config.toml
num_attention_heads = 13
head_dim = 64
intermediate_size = 1920
rope_theta = 10000.0
rope_fraction = 1.0
bias = "none"
init_std_up = 0.0146
init_std_down = 0.0
optimizer = "adamw"
beta2 = 0.98
weight_decay = 0.24
lr_head = 0.00326
warmup_steps = 273
batch_tokens = 65536
Each number is 128 + 24 x the weight over its row's rms, rounded and kept within 0 to 255. Layers, rows and columns count from 0. Numbers have three digits each. The size before them is the row's rms in percent of the matrix's.

# k: layer 5 attention key, 832x832, rms 0.0274, rows 98-127, columns 520-623
# q: layer 5 attention query, 832x832, rms 0.0274, rows 99-127, columns 520-623
# v: layer 5 attention value, 832x832, rms 0.0251, rows 64-98, columns 520-623
# o: layer 5 attention output (transposed), 832x832, rms 0.0248, rows 64-97, columns 520-623
k98 093:139070072135105151150119127133124135110148122142126129147087105120108161134093117132141154145131131131098119111205131168121164115142132110137131125150110106102133094129106145136138120141131122118130150153140147073097137125138113119146133117117129128148166132096100167165080128090145128164116134102130091093111135
q99 089:138133122134107136098156122149162155117170100136093103135135124147154120088111158168143131140128116121140141130153104127112133161139109135120128158122084133127140124121157167103076113133165151110074129162094163106156162089175133127130104146101184118106142128117188149121154126153122125170106165152131127101143112
k99 085:154105125130110138133100106144132109122147124115158122127105121128123103100090112092120133144156148121097152129174147135140170165164139128114092136135077109110126114117104164138151145150141141142132155141099129046080155126123121083116127147123129119122152081134095156109116112099163101164102149129129100139094097
q100 107:162169140136123110112147171160151100109112114141137099103148120132100077091104136140101145128154132135143133073149125112136102113134135169119101124119112145176195155112103092178133119104119156153126128090089120122132085156163152136140123155107118141143111136133109170143141126096166166124091091173123091104127166
k100 110:112132140164139131123070091136108185166101147102151140139123168097139123125171166087139130095111099148126150139053156159109112094138103117122092113172132141101073094105122182099125138156150179153119169135132123138140117123133186127166115052144103118162112132179145114095103140121106160142093137135142122176115095
q101 097:130072094158120146154140109124126131126145141103140174159092162119142181139162134125137103145114116106080143160103160128116177107133137099144160153134134097099064093109181146085129147111114117145122124152176170129170166151138134117108150101136150153116136133099125134124120136114122111123157157155142174154147113
k101 102:154114089144109132136174091132146113151107109114127098133124109145123111143082158133149167118136149111122117109165152143125141184155189125116126149109104087141129151162114188143109133096135105127168133123133143131110135171155074121104147172155136133105137097150138166158080112132170096161148114121088101099137127
q102 110:122104106158115166170110156139143143123114127075130144176128120109128117135148123113133118161164102112108138151120153141075134143131107114168122128144105141109117137113151109139105136123105112138133122162128144140134141169117139125135129099140100153143133153126113140080074084123111147151133117161102124134137096
k102 114:131124087093072095133145123157143096144131107100150164112122138131109116130130166114141167105132126129160107106142149109105105172191169130145101132110145092117111114154094168156083133085144095128160111087120144113111146150116122140132121167157136135135146115157155160114118087172162133159132137163128108123121105
q103 088:140158112117112088133139175131194102120122140144098124091112111137133106115142111109116160118146124154154099109103148148141129144120145148117095102134120146157181145143121116144160128133149128118128118110118108106147078144148127109112106157128105133159123133161133129113131112127160159128101117090130085148107138
k103 091:117144144170130130121134149107112138130127116118140126121112146128171121152151113134142125111109118120122112132097126129083105119121112134146147155083171161139094116111156116127143114148106115105113121095135121199123093121121128160137099128141120142143121199133163139119175093162136165120110117147119109123129157
q104 102:092132079096080114126109129127132109161138135065121155143120192117098135127126104120114148111109129122126093152107141140144113173119172151147136131180112173157082135127103121125079120154157101087117135125115086121109136099167181074147129117126108123132150125125124129099137155136082136112111143098149170118122139
k104 108:133163145130116113137116173122126151079201087162117115122135113138126191134111127177119118122141165106141106124116148107101156123081118108149126140098141157104153126146164113116157104129121148116119123144145146195110143088111126156148096129098113139140101151094084145161160130110167153107099122151101078115132171
q105 091:114108158104145129133119107130146083166124140146115138123152138156118102136107102115169107144158121115186101147109109131124085144129139144135081103136125136142163142153104123147137095126145076137128120131118093103084083125100145128124118165110138114136117136139134139082141108184110168135111101124100104125117154
k105 077:100120074098117091135111170145123128136131105131102140100152160135115129150119146145121158141132114110131109117104133108138123117114114100143119080137135195099153147149135090139105124132153093119156129126086142172127121100122149146148103167109122137120131114091132101138161148124120143135136144124153182107134174
q106 094:134113151154078084127151151099106141089097125130168117138115138133138093113147114140103160102079157126118126151151162135120172166137169146158130147125138147119140145131105146146171167128165162161105131157100140116130107137151110111081105116147098111134152112148099138138155104117165114142133134099111123099143103
k106 102:123166176159098127116120119066127124149161147132148136116156139122143156126132154139133134109141142115101169115135169125118092104102173126200132134097123102121093129128121127153128143172119096114097119137112138159124136134135135130153130094162117143126103166159154125103142099125142163156113156156127090142112192
q107 087:126129130099130139137106143118133151120107146136117139096123129127106100107130136138118142136145073120161085193102110138164088120069127155116131107123141123138156120104133108152143091113107078140151116174104105100129107128132166145149109138111090126084124127124162134075121152157109114108112104165153174150149126
k107 103:122193120142077085122114137117082147159113089118099151089129118111106124092124111157133162141140141118110133132101161141124115105097108101120130105143158155133139118159131109127124114160180127139137088172111130151118118078123185144143104117083125130146125132086141105141150125112126144137113148160105157141129136
q108 098:125135165117153132119141121148150071130099161125120123120123158143108117131088116145150119093133145164147136124125137130140157137150124198118118126112134159123167123150094096142166115100132107172137140155123122104148067153085106098096112153132153135138090108170131118122136087124136174107130102094107099137139165
k108 086:061123109131135115119131112153117130118118126109106141157177141137131117150174155074138161145106093129140110127102129114170094123074124120101153098152133138114110139095114111148091136140127146099150124115126122163155131135117099129146130129178087139116120136167171087104121169150128159068144141160160115121122139
q109 085:141147131158127155122125123126139143073161114120150142181115141147143125176135125114161079146107110127152144111090141130096135152152138138176089159121096104123095106127138140127131149128173113113113158114140137158122154164093118115175101147117164179162137151121112134169138164127107128111135127153097108113115151
k109 102:152141122116161162176083110134153123117124099156134095147117106143123096125134134120140104194129126113146123108176122155110129172153143122125138153135140096118125113113116140133136113107128168111135175118138144085121180130158075116120138104102132116110141138126090157167109110141144092135112122111109126108118144
q110 111:150082112170119104129145099147062130131142142115134110140106160092147147135162117141133099114134163112118152074127151137114135122087140104160139131142143141121124100134110132063139114124098090158126136099109147156131100112146146142139064123090111159106147149128096173158145133117139123160172113144095140146117080
k110 113:120110113090146157133126140128135105131189129152124143136142123130123191102144137106130160108161137139134126154112144109143121123092123105106101129097090125119129176135121133128124144126108178137126124140082150159104086123089140104140164130194087128148088155160141136116133127139122157105129114145115140157107108
q111 102:113089168095111126168135117112153163171104141196125113128109090133160129132113123103073138127124139143130134133149106127088151103119116105160152094138096133092096139133142152134139147135168152122182104111127105103085178134131131131118142127155125110119137127153146114102080134154165084146094114128154172131128124
k111 108:142149124208106120115127147111106112148165113112139108086118105137151083125149100114091098135143112133094108120143173114100121109109132121167144101132129109144116127110126144097097125167122072136115101146090094112158124125112141141092110097133120152187099167125133111099158123100122123147124114126136125144096201
q112 106:107151170080181193160109121136135137181113114118159105121147178117100160134098181167083118107127096105130163125130086112115134113123091139115128142124106108100108122125141118179132105123133124129140187100116094140131125141098104125133136133139162085131127095173135108099156118150129134117118134102098181147179146
k112 110:137107157115104106108109130138101172123119139133160118152130149146109146113116139105065127116136166144138110147098101139135171109131103124113075092153116115140100109108124127132106137145139118119154146137116139142124115152133129133112099107107123096105154110130133129110116141136094074157127134120096174130114117
q113 104:096104143112159107134152096159096111187100146164143148098133123117180127108101074091121107116113148122189152172140139145131133136123128091155094126166128181148135184139123122142128115157129123138181102126094137122093128120118136120118162108106129148096130114103111136158104154085145120119110145147143175087174119
k113 101:123126095133138100143140163122120111120155146129097134101097125115149091148132125108134113144139146167147115158133160120118140108078114122155116127135137128091150139135095162151129152108148083159097148101113114147127137142089124156121132110120120136128122151155103135127174154072126194103138109141162107171108149
q114 095:114139150160092144118116124142160089065119152079145123145137109140105109137139132139170115138147099114144133162127153141149126177141122175101098153095185122148155150145100141160158153133132113172090149169137104118143101141127108077121119138153159154171117164131097144144137088110128137122167114077128098133140141
k114 101:120115139146135138139138119136133139116104127122150111145151133129143080147123143143161154128125150086139157144120126137115108136131196135084109161134169182144119157108115090160148152123118145087125130118162102132196115117147080119132152152145135130135176136123132139152111136157131100111148134124131128053157124
q115 081:121101111131110069173121137137153117158139108187109151123150140138115109088147073114115185158128107153100110122150138100125132134139117125139163126126109135153110148141097103114132146104161122124155131153147102109107122119096131128109159122182089119131138116159162085102099124152146161136110140140167124145156124
k115 069:125117085134092122094103147108126131134189066154088130175133135135128169137102132143140080137136103122075134129116142159120139155149126160122097110126122107112117140093134138121117127137104135090125113133132142107085141097133121151126075125130126172165153134126155136098128119109128129177110155124127111125115142
q116 106:140107132116177146081101134133124136128151113082145104153106133101091138159092139142144104139133130119110130116132119181104128147130108139113101135102115108123088092106148157106096133140124162092107153101139190129123153116148106131138110126131147120110133129096125144144109138137140133116111162118076104129104145
k116 064:150124200153167142121158112144148095114070171128176132117133136127159091124125108099111189116118114114182116102145105098102144092149182161116125140129132117144128136154128112118129098120150101145163123128116103139136105167153133086129164126142165088102132140124111123148130123130118112131148108104132126125126126
q117 098:127155119108132132113096112147125108159134133088150070114160148119086129112087169124133105138145078127147155147106102113131103122123131153130133148149180135128179166133122121136115103111091129136101146132136119108151126121107130098104108149152163129171113102130117128113149075135117134135087097081130128128167135
k117 109:151122137078137171121125133172106179114154134166160110165113151114107101129068151108122165114094149148158138138125101142104135133174114108165107118111136137102104078111140120117133128135123154109133141144154083132146136138139128126144109133126163141139122112119133135138115115164117109098136134151105154107144086
q118 105:126159115131126135114151152107168110083123122156146129149090121147182123160103142112143120110105162120109102123128170132114122129154130152132083131138096118130153116139158150134166145149112145123134155163171140129144110145146117114110131089087087135118138150156140125122123083125151125134141162109129086120094148
k118 102:169129197121145131109131124119179122121131153072107123109166110137135134161150124135090139136161104136099144090147096086122089149135123134130168129120135104152134174109136111103161157106113139158136135114138114149157130152142135082066157121123140049129088145127153134147134097119130132124102124113127127139173125
q119 106:114139124139128110144107140174106128126147061165115121126117107146115115137195130133141148192117071132113160113129144137111158108118112121115142144146156098098091164129109096143116176116093182156109144128169082078155144123118119104104174144117098092157119132119104087130148115117150157093170117145114136129179126
k119 105:145129121123110124096118095064083120121119141116110131220141120122108137117082144185168099130134111129133129126156115170111127192111135123117108101132111104133137131148139151086133148137116153089117109137169124100158128078139104164156125162089093163102140097095149163118106141132155071144116149142102097105151071
q120 111:120197156130139136104132102120088162120117148171143142054099167133126119150126108096129113150125093088145143172102110127082124122079134113151130117158166137159128122170120136094131077142092106111142168158137092138142170120138148123143110141109108127109084106140108180116103138119093091137144118141118198140134153
k120 113:113082093094088130158127112103093142143105081166131111107113095133160105118191148099121138137158123122154140158105129151133141142130037111128095119127075144103146144151096139137126110128136129150137126134149125108107113079203133182123142143120119127130138115143130108144150128147118150093152126112113170130107084
q121 102:101108126125128084145155126115171137147136147159148123147123152106144122108142084097103127126102128102106120072151110121135149101171138092112142129121120098116058114115124153149164156132152135115144139074152141146099132148113067107109148155147113117117134131175165076146117152107157106179143156087195142121148109
k121 104:129121186114108106121133180081118127139139101117111115116137140149143094105134105116093148124128137117105108119168176130135170128109126109139111103105123126152128144088102135117145124149112096113153072119108137146151121146134092119100119109151072118139106171142170135126161110104107098155134112131130108133124175
q122 111:128075107139118186131116103141097112111131152131118131160160142090135160140124114153137138125128091109151091141129143169141093137103100158130139132110160096105109156104091135085136109151141064129136104145168150157113123115100122122141091138114109117073145138150138143156140156137132079145164173176108164161144146
k122 110:046143122141122155155118105103100170119152136116113116138123132125143157111106116133120120182150144117140129120112105132142154105153153108106127142138171129125111109112124095101069137147108136125136124151122148137118129141091123149149086187151163150152134132134129134121139134139117139110184105141128115104151162
q123 109:143133150132095080131130140164141142104147112129155123135138139119134146166212137137076131154108083154137156149131135126113155107096136160168131124156156124110113163099157126133126120131098118136128113152160082063171189137118118114130114134142129135109144113139152148097125086055100095155110084112103189129114114
k123 112:150152124146139073135072124105082145111186123128150114166114091142086151107078167120105125112128110132144104167110131130141137136113138093150136114129127125141127119098138122135123115125108096074132139135130078121147122114095144121107149118140127186136116101115113149114094115180167093070132139144130101107115101
q124 107:134114136173131062159126151127139116127097169160111141096099133206102072097117090115119125155098136127091105150135151120156128144119086132085126126129115097112083116144139123107139161102149149105119126080117148098118116150115133100079147127089140110111117163159132150113119124164147103116144132128149111145139109
k124 108:153128154119099121132120157115165068137094094137116133130143148122077103113142106115130184138146108120124138128176141105092099110116150189152135096134062110110117150147119157156114128117119117150134115102141135137124109110096105131144165148141091134144122131123122110135128106092098135187123152147132137119120136
q125 106:153076148161135098114124190096126109123126148129130125126101148095121077114105097130090159167125152144112120124178146122158130115123103158133152114101153099125091141112116131148152146148148150160118108089117140136127096156113122135115079081092109101095122155175145134142109092074109112130141113133104128199085139
k125 105:117148182131099096100126142094115123138135099138136118110127100130116087087127138125083175108118123144143120133177124103126093099133158129129116114089092134096101118132135110143094101154116099139143086112083146148122112118102151112170140115151104090113087189125155126129109116118129132131166130102132114119122153
q126 103:133131131111091098137178126150140137124110129155132115122127105121146147091168095125119125116116162127143156119150110116128126111149164100136118118150092146139117133111168140129143167145132160127133151127110121113132155141106101135129163167135151130111144079108104075144133144100118120116121134110172164081191116
k126 105:163130148174148086122098157109147150170154136168093122105122127152119125142128103132153101120100129135086135131106147126120154131096129130134142155104124097130135121082128178155131127137143105168126121104139138135106129130119153103093144085123104128139120148168094118124126150117114108165108141112138072192123167
q127 116:075102081127092159125118155112143134105115148130126106130161133131106128120111136137111160112082103151162108164093133168145118136122106123126167136099103138138147137135176130098135146152174110120109078131111096097133132185103131142154126133164168118157151092107146152095129127181136086156117139155139110155114109
k127 119:125161147157085109117124134112164110164092137108157132116159185130085146084146154145093159156171134126147100092140141141125159068165198140137137142149137129148105109184095113126101086141142110129103140152133143091147160125117131119129130161130168135159105142110115114140116114157141108163113129163113095084112179
v64 105:128088140133139123102128156139093151139148150132112105206111136135116111145117141111159085109106132087124111130167119150130139156128105113125101132089140097152145132141098089088082104142125097151087097132133114100160126151118127110147133143177108138116125167115103136130117158141131153134101102141156109134159116
o64 104:141137132112100103126114079138137179133110152131125141126174150117115145110146121128090132149161138096120130108111127137161104155107115120145131101136096111157130114142118129127115146124152138175092104110145135168116120144131147114159116123158113153120142128156149149143126155143110148119176102156154117148145127
v65 101:152104135112157115132145095114132116122139091123173107130119132134170072093129091110104121120146108111114167140140129084143138135105118119154156157114120123122153152129085106157151157161151171176124117125107125142126076127123110079111164139109130130117111116092162106148107177124123147131107119165134147111107111
o65 101:167092106126104113160136135087105140097157116129123143113092142116143143122085123151106155163106116123127147145124120121125145081144164144164107117133124079120175142117126102159134127127118100135140097151163132121156096114155099160096145110150162082156133140152148138117127122118148153092093133175106109091159164
v66 102:143106109128140116152114133119158157176126117132182135155128146079155153128141099150119150113152171115124093125136132149115131145115125132156126130141133149147085180133099129098136149092164092084139142138169116158151097124148135143121148116155099074166103158153104140133143118168123164109108122096138094076136118
o66 101:149100106136122091113093151164102121117157176116136141129113102111176106169134166121154142102137124156110096122118138111123112136131146122147093105125123139106143118098105121104127107151127121126115125105112141160149114137141111102187143127121166121126100128106109120121145122129106103119140109116140140075121130
v67 103:113125157116127122167153153064132148103135115125147153132131119068106143101156140149090107177106143135122121123127145146152123118128120076143105153151123148123119150146075127137110108099136111134138139165165115126143138131100145129105128112123126121132113111103126102145143137123104192147145118104097145147144121
o67 103:132088113144076106124081104125134135135102166113134113143107141124146094130054157165122091137167117153122133138136105163165138165098176154122132113123138116116163097132090125153109119156118132139088081143116137146124111136095111127135086131106132181118087145136132139177136114137120153112106126164142127092138138
v68 106:135087163128114106096141114123125131190162142143151089164113104113151087073103110158145141134169107072099113129100117132120114163128102106134154101141147135139150124155085102122114113090099164132108141135122125073127136142108175088131141137154128156096122145143138129139115132075077114160157128121115153122167100
o68 104:112143104137136127122142126142108153099119110096166136147117108132153120127122147122119125095128113123130121130105111128112161092130138090129130127135152154135106093108182180117135118110102140139135104153166116109139127113133162106134125151097107087122156112069128115136109165133155126105160130146161087118154143
v69 103:091105129109132101127113106143126138136109149104143154109142147130188119120110106146090089142146127140088110157096093146121127128126166124184143167156128079124138180122143135171112112118169098126130120175126143107182127132120113110125098111151105114157111156148131134126144094128127133144146146104124157109151113
o69 103:133160101155131110126093106145083118134164151105158090106129137110157052116111135123101108120147070103107182159140099127100166101101156140132121067124150117151081084139133089107135098124147140149107125127127133122124117121143113075129090131140158134115167119134142144124120142110148118155153082129101103101163121
v70 102:107104156140104114148095173160063161103141145123134164112146159132130211104138170147140111153075074139142127112120142105119099143118108087112119117091125109162169127142109118117137154134107117097145087133150147106159158119163109148111133113111138172125166099126160116102118136117069150113135125134145177107163129
o70 102:153158110113126155109128126145158170141119108051092093109138165147170103072137102130128101143123144111142136172107123101123121185111113129112140132131147103131139121151086106124119098101136140137133115145137147130177149114119118143110085145090151109149099153138141107151062131115152099115066155129131129126142108
v71 102:139135130140140107087093167133145131105129100191126142087141124168101130079137111103131117166127146116103132151127121186143132087144112173136133108161126117080126135146168128132130090156166097148105137125094160128135114101145097149107116167136112134137108126182142120138111093089117113111193123139128115121141196
o71 101:110150079103195176098166107134098164155132110129146123142116119154145115128183147145115140145115160105109137108103142117101118102110094150120152113134130124152116132115155125131135149144122164134101131134145076111119147090104144149116144106115114137124133144119128107154109101100137122118141130095144116174116092
v72 100:147107156087135106158114137140125133074136107107136159127116113134209123076142117138096133137068116116122156128108114113146135079105119154122127182136128057153145135134121072090142160105136142183131142099087160108140212124083118145125126142136111088122095119100175120141126135111162143142139134165169115112115113
o72 100:130147126149133184100087132145137146106126099144138155134134132132125128102134106161143143097163129120096117114086154158159155084158143103126138125137147126165075100164096109126147117115134164144137155174114129145134124140119112087136121109139141130123177114137178127156107126085142160139113145150133139118145139
v73 105:094102138101129145177113138146129163172128107143108107160147094148146143121114148141127127158142150116123148157173141116145139124120094129095155150117137123114135140097153097149120107112135147191100131136113151118134125148128119100102118093113150138171181094166179141172153174148141140079088125131140130103077119
o73 104:148124114115123180129133084141175128099140144179116114116119096141105142122129119123137122115088145085120115130135111111128169098059137117165152120158125136100127171116106117141122106169131150158121078130119127075133114144082143166150161113178097138102122139090138118108124158084106102142061141126114138158170113
v74 101:157158149136135180121088105112127111123136139115170136151100136149146120127104128150151089117117113111137100139084143093143119159101166145119134205131116119161127115109137112103191123130202102094121124117110133131165095122126150119135199149131117148141111140126131127130114085115169166125127151091163114141089165
o74 101:140115108120116164138109142130117154133151117132146129117073110112158122137087136093134140140123109135125138171138144120114132103136105125137136089109149139155134139119132190118132146135139125125149147149085122104112113121128126138119100091079110142128104113095098146136092146100123120168127166179130160103141116
v75 099:138116145107150112152107125093139111125112139118121126117147112116152109140140107167184105150134133118117160138113135067137130153097152157182124091097128154166118172110115093072179160138161112120147121171108148143109117129151175112143110041081105141158149139109153127125129181117153087135077160146124154175101105
o75 099:152160101139121155121118127177103123121146143121103097128108133124204145134152098116111133113107119142125137169145130162149111117107122110121149126111096160106123138122097124137177115126149144129183128088153138098136120120161175095149144143121124140126108115150080098099148162109132134173120120106128147159151140
v76 097:139141104151114098099168095125156125116117072131160144130145145151140080162148130177144119083110175146093137131108129127120142145139142143153108145158119147138139159107111153125147158137175108141163131132127133136126122100083126138108104065137127098134109204101118127144113201140151123100143157140131116079144151
o76 096:121152090109141115092134130152132154114098140067148113159135122098121075135110156166131146122116120152096085117123113173160131157136157161135121169104110105147154144122085142142143147175175114123115121105130144112097140132113105101155142117146168131182141109112113123119133144102099115135163101111127120077129138
v77 105:130119116147137125118185113147108099135176121124099127105086164132122091137134130068143136157125146068182122141157103090140121117131130107116119152084080102107132102080075138104146120170143122144121126081098137140160101139176131106119106145122150124129119128142079122112106130175093121148143122134131118114122168
o77 104:160130110137128138160133107101120162129123134166094142110162126183108120142123112126164131150099138093102161121152121147121151120128121156122114159116126102135136161102138141154092147127143134131119108124187151150110096082135104171131109122170125155113107138144115134151103110133120162102112143128125127120106114
v78 100:184142143119100124113086135018086124085134182132152116063188111110138103113134133141100115120109120109129115120117077142095142102119122141146120095097111135153141106100170137144112162134158116181134123079087153112080119130147100141121133159151128144129070157080126145104112145139141114122142135115125096139158148
o78 098:066131118126097137127131123110118099109152125095122176132132114169143122069084178125191119126153099119088069178103103107156123121178129067098136133129114110109163175162149168130167119098129098131137105120167193140082116131152151125162121116113112107117110104127142144102145122154108149147152133137100119157118127
v79 107:109136151101099172144134188109114140137109120130113138141098121090140154113110115153111137141116125120139115152167142140108106137125114100120158117105165172080124147151122163137167115118134112106128117171141107125153176161136154134084146132146104167158094138126159151149108118155097171135137088120129125157120103
o79 105:156092145110123159125132140109162141065140187122120137116091122061130098122154123174152132133108146103117169104128110128153122127115135138114117118099116119104161133147156125129120166141158122131130103106107138127143167112082103132151122137098166160114081105164105123135142103130083121081129130154131147128086172
v80 104:120133132102114146137127093176117100123105116177156150114129133109121102141139102131133140122142139148142132133114128135129132141135173152144102114146126121146135149151114152114118132121135105139108148109098124117115114129108115101095139140109148148126121056160095128105156130133152117115094102137125140152123153
o80 103:110109174095154121110148101137173095161172114121137097140152116134138097140120126129144103143167136127154138117145150141123111071151143146110142179123132125129134102132174111155132151118138115119138141116108168086121105169146128184131120096117142138096140170142141149097146128139115114101114105143132134158151145
v81 105:125117132101143112110128094163148137151129099109087119109138143159162155109140112111155107150187079119114145149153077111130111081143178175089134157132175123120145172166131157134173152136105159125088134116148170118177074143109117131134111117121138151149183147119156153125162133153113124166146177138127139133113105
o81 105:135124156121148145108105095095126150102116116078081142098122108129144141148141092117107112101135122127163132141118105115133179152119148115176129094091118121147147102121139085137127140116150139083145132151073110105122120140122157120095137150123119083111170119146105127127135109152104098138096137118126155168126177
v82 100:128089099126118132164114107153138146120120141141160157158113161073064132093129100129123098158150112122154092146163154129101128096163097112159094145145149164153110113133138168143124143125144131058123085103157111119158151144123123131115132143193120144114137130085114101138130122107117140140161123140145116132137122
o82 100:132125152169096116095128124126143129117125139081148129139122137114157099132113148139141132156160085139099099130151089180139091159145170125132111136123114118144134115132124080145154109094140129099134157102125129121153205128143113100139144156106161073117142108107135118133127123115100120099090117125131125115121124
v83 102:103116141145129143117102139127153111097118098144162135108144116204111136150116138180141109146153129143081135154103119096102124122174131147135126123137133125135155141130140137122123111128132106107115130124117147139145121147109151110092107106093114109141133111115168159123144106142139143163101081073119163189173095
o83 100:100124090070154138132111186118115148127132164132097112102139136108128167089166098118116108109149146129127121117102106109115144132101111171157127122150128132107149091187157134136120120164136097149075085133128119100128113154086179107143101130098109159082108126139140109103140166130128117134138098097111123169130167
v84 100:128101109137113094106140148161137113075137129168164124094147117107123120134100115109091131093122116058089133145129060120147121087146110148107157131154125111099145121147132107158091153138139085087162155111139155128146135117109133098148115113117119093111137093087119132144131142116136172136117145165151134128169100
o84 098:102109116146098130140139164102128088123116102111181116125152174148126167103151119113101127103133154111099140130136156146138138174161125163151104111158149120135072126145100133133118150119070098103082186127146114113141142111109163129135139161163142142173126112127185124125137117151107141158144196133138072124112137
v85 103:122141130147144110101116122144108125108134121116139108105133175092113106076132134093120124119129165094145095163109131097130159112135124100155107134112133139121144109141121152073113105141116139126109083115116122124123135153114082087180169127115130147106121152097081142103132208189160110128143094158130143113127167
o85 101:079134140147089094139121127128133127142098133119101154145146094143108129150168160113150150132073111139076135119133106107128111091179065098126144117148121096101132143148135118098133104139130126176130126126156110167104098139135091140185112094142158147132142155170128152120102118153144142113156141145161109112136124
v86 099:135112108155114146130155129125124141098131140128098114089082102125148047131125147158125114119116136117118128121145150126176202108135102107126115129139130099096132117098167166164153121092153108152087157090107072119110170120091105114159107162073172142082080102140116134118105113137117098151104147164129094163109091
o86 101:127109116121164118122121135119119130131089121156135123149171126135105124108141118118135125155168115147156087104137145124151127129115157160126067135135139143116123069140114144079147121167130110118138136147125134137106108106119149146127118143128108125164133135138145155148112108155101104137126107127105173113113168
v87 102:162123115123139132132129188104126135154134107134107117138102153125156120101114105146142124128159131116150099108124145089115113125107156104149117149147104126105156142137157148098124147116122168131131123112154098139148147097124181157117165154118118102105051102110129113110088124118112109157134108131140115123159137
o87 102:124118132110085089132126131110110086103112075120110120148144118098105099112114112151150149107131143125151139070152136097159108157119151124148116150120160127137119069154113176099141121127165124119152113114102129182105115158157132120141104095145127140141142087112139167129128106132130161149115127123119175115127130
v88 101:103106125104149132142083117141192083121081131112126148111164115174122151152111122098164124138105121137104170126088126143115157127119139121157120135132135124109115112124175100150129108157120094126125093112165152151119091133139177134095126103071144079149142133165130115124113108192133167163131131141159173162115084
o88 100:094111085143117132153122118145104117152181170115088139144097141139048179109104120119089134120127122119148141142120107122116138139089137134166117097147126139114101133113116159092119139122126135140129124137104112119140162133160143117133143140139149149098118134158145133114158124113153094135156113149096108156165136
v89 104:172122112121134093104121118079110115087119115101158131126138161130148156161119138122143208143090131111085160073144108145153100110146140164155124164156169113123176135121172135120116123075101122125167077132172134128111058120139118129131150164154144102127162116127133111100098117133108121139144143110103099083095134
o89 103:123115124161103090128138116115082121135195109172112141132120127105159111123126137089142141123099122117119108132116131105105146152058123100112149120127096101130122200151123135137149146092105171142102085117137131129124161144138170087172159120142162116156159146125139065119137121105149125098127085139082142137132112
v90 100:159143093145094125149125127145113182143117119148113129153120106073089123096110103142188113136119131095167120113151173151129120141112113095128144173115159123097114102114112126159118114122128096154099115132122126123132167142139123089117141147110129141150118118133127077130112132058106116086151112123146132144156124
o90 099:145115133135120129137157114111141156101094120135115132115104117113078111128141140141130145153091181112116124095128122108111112121128134079115088105115124147127118145085154136087130144120125107134093138095129107101131135115112134141115186158146076097134129122130146148121101107180135172155088125129139138181107125
v91 100:119146144146111115158122109110084111120139153159144128098103091092113122129135129107096114089100126078167105132171119128113125124188122089114137118112093143095101140132098162164129162118156067106152131127140121125132164126130125132111123091129126144095143073144086111109100117137139176137153185107089121110128133
o91 100:116093141132113132131114109145128154125129106096135137144107115106153124128121066140176111155118133100119141114158138160118115117159105113118148117142162085144138131100133088115143108140106103115133131137143170119135103148148143146135121120103122141125104163149089144135147102125107128139112168133168159129104146
v92 105:106089119141138117141109134139122117114157143102092099086185105120167143091118145099132150164110119115125120090125155125113134146156106140081140174136119149101083126140103087113124119144091116156096157124093093121144109156136130120139118105135106150149149147110154141120130140108151094118103139102139159162128122
o92 104:145138128167135132124109148172145128135149160182105121102101122132141178115144127062101128114101132156103163186113128143124216130099111123118140125144112147094162117155126135104123180156086151139102138130112115111096091111089109144111147117110068153104113097175072105113109168147180124165199133127125136178121128
v93 101:087113139162119125133120071112117143145138134140136143147159142118119095147143144098091135114154166122144119158173158148093119140139174133127100124128127133127087115148092143163161100138141128112108143106147137136132114108112135134093149142156140173113174167134152124152115146134162110112114108149132163117119127
o93 102:167139132093143143141138117137143189127154127117127133153108108143157127149135147112070130174055104127098134134132092150131091097150137113100159134112107119123178116145142132142097159141122124131139093178108121088128143099169108167128144114109114108135158150105110127170134171141150120087135144132141115151127138
v94 101:165124120114126125160135140184124116147154161084159116124117152119133128111130135124131151126076088128115148113133130088112084113147180136096124155101144091150130122162133136159109130115113168163142123104120094147161078108124112089130137158135122130113167069120184122091142152139130105137094127116149095160086102
o94 102:108108152144135110152152078133120127100075121154136144098106165154139121127139099112134113109185117125160106112110120144126115093134131126149084096095098172143116091160118091099132122092125154101171155137139133135156110122148119135099122140157098059110157126107155118129135123116135132112104099112151180080127128
v95 103:108128145122142123115105070124136090156150174076119110108140159135099129137114127120120148143149130103136113098121146163092159154151100140113100092108131163139129128145162114134116107110137146130122138088136162126135073125114114092145175159143114102101157156107125128138126163155141140118067145114116128086142137
o95 104:133129077113143109120103106114101149146154162096129139106139155125131149132137099104151114134106121069141129173112124106131123139132134132173123089135128132108122157113140118126131145117119134109110122113170128094155137128183146178119160164160155095128118131138097150088119164135132080115118106128124106141142099
v96 097:127104141107114161154105127180132124141108143142178137108177119126105197129132095153106167130154112090117125092117155109119100106133142139104123153157140084140100125173112116145110126125101087131132122098123114118157127143136105128145123163124136148130125128110095100101141113110111144126077087095101132160112117
o96 098:147092145141110113125116122153137107158133121145155126130110135080127120101186142119140108156130112118111114131153151100124141164102151120143120145127143135140096148163105091099140166083151155118071152149140136114168135134128088145131149109113131144125167098129109118136075132145182124136108122138132138158148137
v97 095:132134091137089114149090131168115130180154149099110114125144115114116177156125125148117107131129115117162132088123130121106122164155083144077159103084107139166147119101144128168102161154101121125161113111125126140097168157119118132131158155104111135103130158095153120092144127120145137108156111084105145149122121
o97 096:113158156106144130168119106140173072108104142081088132105140138080111136124105107128182128126137114112173128128126143130151110164106126131119108140130140134124172176126099154094112121149121120151142161116104148156149150130141103134112096146150124117152128081140133138148151052125190150113142100106095137117131098
v98 100:181129096130146149121080096120145093133137147143109145152157149140083094132122159130201100116193111135151086139149147129130159156118108186114114084133130121139111161123169149114127119131160098126093154095120116141162164116158144107113154143085143146135071144141142147147133130118155107101126116117139131153128138